Weights of a small GPT-style language model, trained from scratch on English Wikipedia.
Architecture: RMSNorm before each block, rotary positions, no biases in attention or MLP, untied embeddings, normalized queries and keys, capped logits.
Each number is 128 + 32 x the weight over its row's rms, rounded and kept within 0 to 255. Layers, rows and columns count from 0. Numbers have three digits each. The size before them is the row's rms in percent of the matrix's.

# layer 11 MLP down, 160x640, rms 0.0623, rows 134-159, columns 0-127
097:114147153116135122131103099155100125128174140137138148184175092130170156156117127095165204077112181189092117120171099107154118192194138134168152132098092109160102152170072063106124139142088132215103123182018091085078132152122076149101114147151131206168163145153155137066182106132073171129103120097111164154174161130116105090126080130096141055125096129158065145110136100124134084152104
096:124091088162119131121113125101082120121145116115158096133147164101093164105136149151135154122113085106100152072102075104160157217150149073118167082089140144109094150102148139117116194140095159126126147170125091164128159128133085067132126165092124172139151118226124131142131146133180077130189146140163141168160128120084104110129128227149141092114144079134161184172165129122121122157133
101:135093151105077130104122115154094136118105150123155170150144170111131135140155168099149150119110143093106123168084107184131143119097091109098147143138083175145108204191109109142100121188110226206150102150174106161109106086167148129093129179096093121166138085126123117117093105108130127184163069142124072114135067171166156152150125125074124115163147125154151133121092154089056159146144
094:158126140135137099104094154094122138150196077148101135146070088082120116146153108092141129100152166118083119165115083158040100117133133113074134102197144114144135114153106133135192143181164134101155164150121194176130156117133088131126116155152141160122126154113131106103084156102153150132071126149104163120156114141039126149100079098126149165157127169119101107123085127174170101110108
098:130147089191115119146122170153097131086132082084085127122174084131106166047173119117124177142165111118155165143108081162171165093110141130143142105084066096103210129142110085134105168136142129131138179129113109142131126120158126119097115126116093111168120103085128151170128106193091216135187055193130142124062116115132144120099133094178185157109126106109147134144069120138119145185125
101:103112081183107141130169094151122167144119134137166065108116048145092119154085103182155188096082160082078082067110110143119102111186098111055151121174127190187107128127149138129176184112137086140115110082083110045097061144115126123144133162164131171091089086124100137179168106135101122149164150105079137166149120132155163162157148224080174113141153091084139115158108137180130058192101
101:059124162095113094091101087107097144076085136118098133119119116132183175193167198143104141095173119149166177102131126146120163154127126128142142143117234139132070127166102079137127107105084101155151191107194207140131153167111096125166126093091097131175087179075132134095097129109135144103127170135099123093117122107127168132168129133122131213149147167113118119121116098154063111131110
098:126148107102132169163129142084175128108112141147191081105105175119122137112106170182093088152050111128098130161099160138136111124072148114079122139129145106143206141083084134112178136145076127098111209148123102144126153180158192137162085150084172139136122139138151082095147102109174149133138144107142106105137119126098063107078135046167033117116101180138124089171137101144148109116139
094:107124089085094147097140119139118145116124109149144118077124121164106140159127114076122101137074134138140130199151098073094095151107183129073129093116189057125099083172198127150116125154155154107118150147100144108155074143136068129124152129128142134117096146149154076102082098123163186168130132090153123123124142106094180103127122194126070173065202120105143102132151114096079134161125
103:180124050166078111133153164144093096106036087121110242112141131096193136130157115118160100121092102064150096113164149181153121121122166191164130111140115110066139092104101111175107157104208152133128155095183046140168205101153135101115127181120124122076078137136143132083143152150143103092156150137114153115133161084108112091122138143127085168108156076099111199158145167125160153128176
096:095156044086099110163090132125164088135111133139134133098178146160083126146140099138081145153106160140152076156146117124140135152093145107145080177145179115122126119080111164088109108078129108171103128125137073088191144129171096133097135154066104181135161095107106111134116183100151109073133066151091077122152134124063140131080113093151143133016154162163134160141153129113107086109174
107:058080086111126075137141063148178179122125131106084136098117069063070131064148178152033095145117102147199083147125086100144119109166111199087128184070160151142131118077067094128082105064157151104099173160138067097112155119143161086117100120146153104137126126078196145110135140204117127124119091137150117143166100173089080087160130111152140111107128117107127151115114157091110130136095
101:084116112122113171158065133108134183153048152152094067190096132121127147081141121152139153099104078090089142082104105118094206155194101142144117116077150104102179115045125151157126081138146174128148129132147106144161153119177146080128138166076165120109143123142096144109164105115083097151206157076165142156126142150082148151113136102121126136161140109108132108106184116149117130154098
105:091122111086136126138137153108134109123128130177119171140063208116103143130179180162153058141199141135155098141131080133131130123203157120072047137082164165181023105086187095129129103151147092100125134115121135124148124171133179105142129137109082127175137091175116131149137082138123138148117126148108099178152141139184125065123139151067182100047169060117107141080122215114123172178079
094:130134131110115107069137159144135116155192107153134135143106163066148149058093140092177138136123113148095122070059143137086131062116116083084123058116145160101131101154114095137129080153112114112143136141147154078125196126106161107123137123062164136114097107118135160091181102086178169083082161118087097112097142140155092179118130141166141174113052166201148120125138173121116104133103
100:101108084136163153174127156125135100099124093033102130121087167080205127162140103146145160084058159140111178130172187081110071194171112135147114133181102097118094098109135091081165212129179154082126150145072122130130113122107147134131135147157138117143117071099156165151076096108155163153161150129145208142172092108100131147113155159138139147098101143105148213109143085164132191103134
094:071143092162098247100083137166140210161171111048122159117128081106144163093156106143117131151088067173092172085120123128130166098137104193126135091170108156102165130142150103133107105081121175100132127103133105125125039082155096088155133212149140173104123114088150107186146132154129139134124161103148079129139111128144134080160133137153148094167174109097148124122106122152132067105116
096:096134110172080133092129156100106077204126128183132090131147130087058091126120087112114165134138147157138149094168136142089116095090146139105132133148161113124131078175092147159163089135091163159136174053179134136141119099093112101203109109095147061126148162083136171114155141095184166155085169096135180173101073147081159112131148148116179083145099090143086129138133131158119159158113
100:132087132120100081148079086128117185121163118065150026127151099175119082104120113179085042106174102090158065143146177145207069180131119144115115070132095139087104176121142120098111130163066122217106194092078144143097140105101136128126176095153123173123116136120116078107072099108172139144155180169127064171151176138068117076168170077137174125123123144117093125113124119221115114113150
092:093128080200130145158162113145115131112096132140145090100140179097108159114132125161076194148156132150108158119117060109135156058081122138168136167145099081135156127119126105101052112157089145150134145111155146185145111157124154104120148129109115157126137114168162099121152138144092147148151109082149148124089189135108123102088122136118154083080055136073061112136138116108156127118138
096:182107125148051099155069164176156144103177126180134120117131168129131131103145148144169155114081117108101130118130155185104130150180077145138211124131146087098126138036130111154109105134104136152160092201117153109134154123061111178115094076139110130166137151114086121135160053172080129134122095114133188122111122109126161080087116116123137105163125136132107165087114110133127091079137
095:116186105117093069160158160135125091084105097127153148165127114132101171125135134079136109085133098205196197162164095130059080123133044109143175155144176133155113097134169137115136140153159133134163178181085100098148171132087091083142137068105122118156064167141100100079127195148093147150093171066173139142107108193114143152133121144057142163158119140133130108156147125110133128185126
101:093139198100091145119149117077085073125053066143184134177213117140105121141124165179131055130125130122219155114099125052129116169128094101142147204139128155165154117138121133171152115073100093092139115196110144100129130165049103119155112160119185111174106104127112107095133142108141168125108133127137129136133179124092144098102120126147128154146060188131093159121153132063162056109153
101:080081142146068138151091082189168097131091126152107153110119120090113111133111117120143150116106122075144085132153134064161125152109097117109123121178105127126123167105133116171137104100132135150096167156150137085127133130108118129115129126115122076152159133163190144115099207155131125152110124144151134068102105150096129120139135114098168063088111148133187182098168059129156110140084
104:105135137176128118155110197120142095112150118073107114166142077142156076076153155120120103116137130182144118137104170113095056221157107214103129090098121123117075144143128083142152185094171097121108128163174130084142156129132126096104137161119118097113097155132129143127144112149136148096119156142125073147089136169152089092145093202140093202106116143156129179125140148161098116142083
100:071146144158083106121112100051096200109155142151114082140117156131134198080175118094154219104120109122154115138131092160107177138118140153106147096162115107112158129101074145119127161151144124184087121160183091142145111154118094106140116112079142117125165119153116156165092154105178088202143182132089102112120130162164119222118095122126155093124104159119089167118078111132149136132155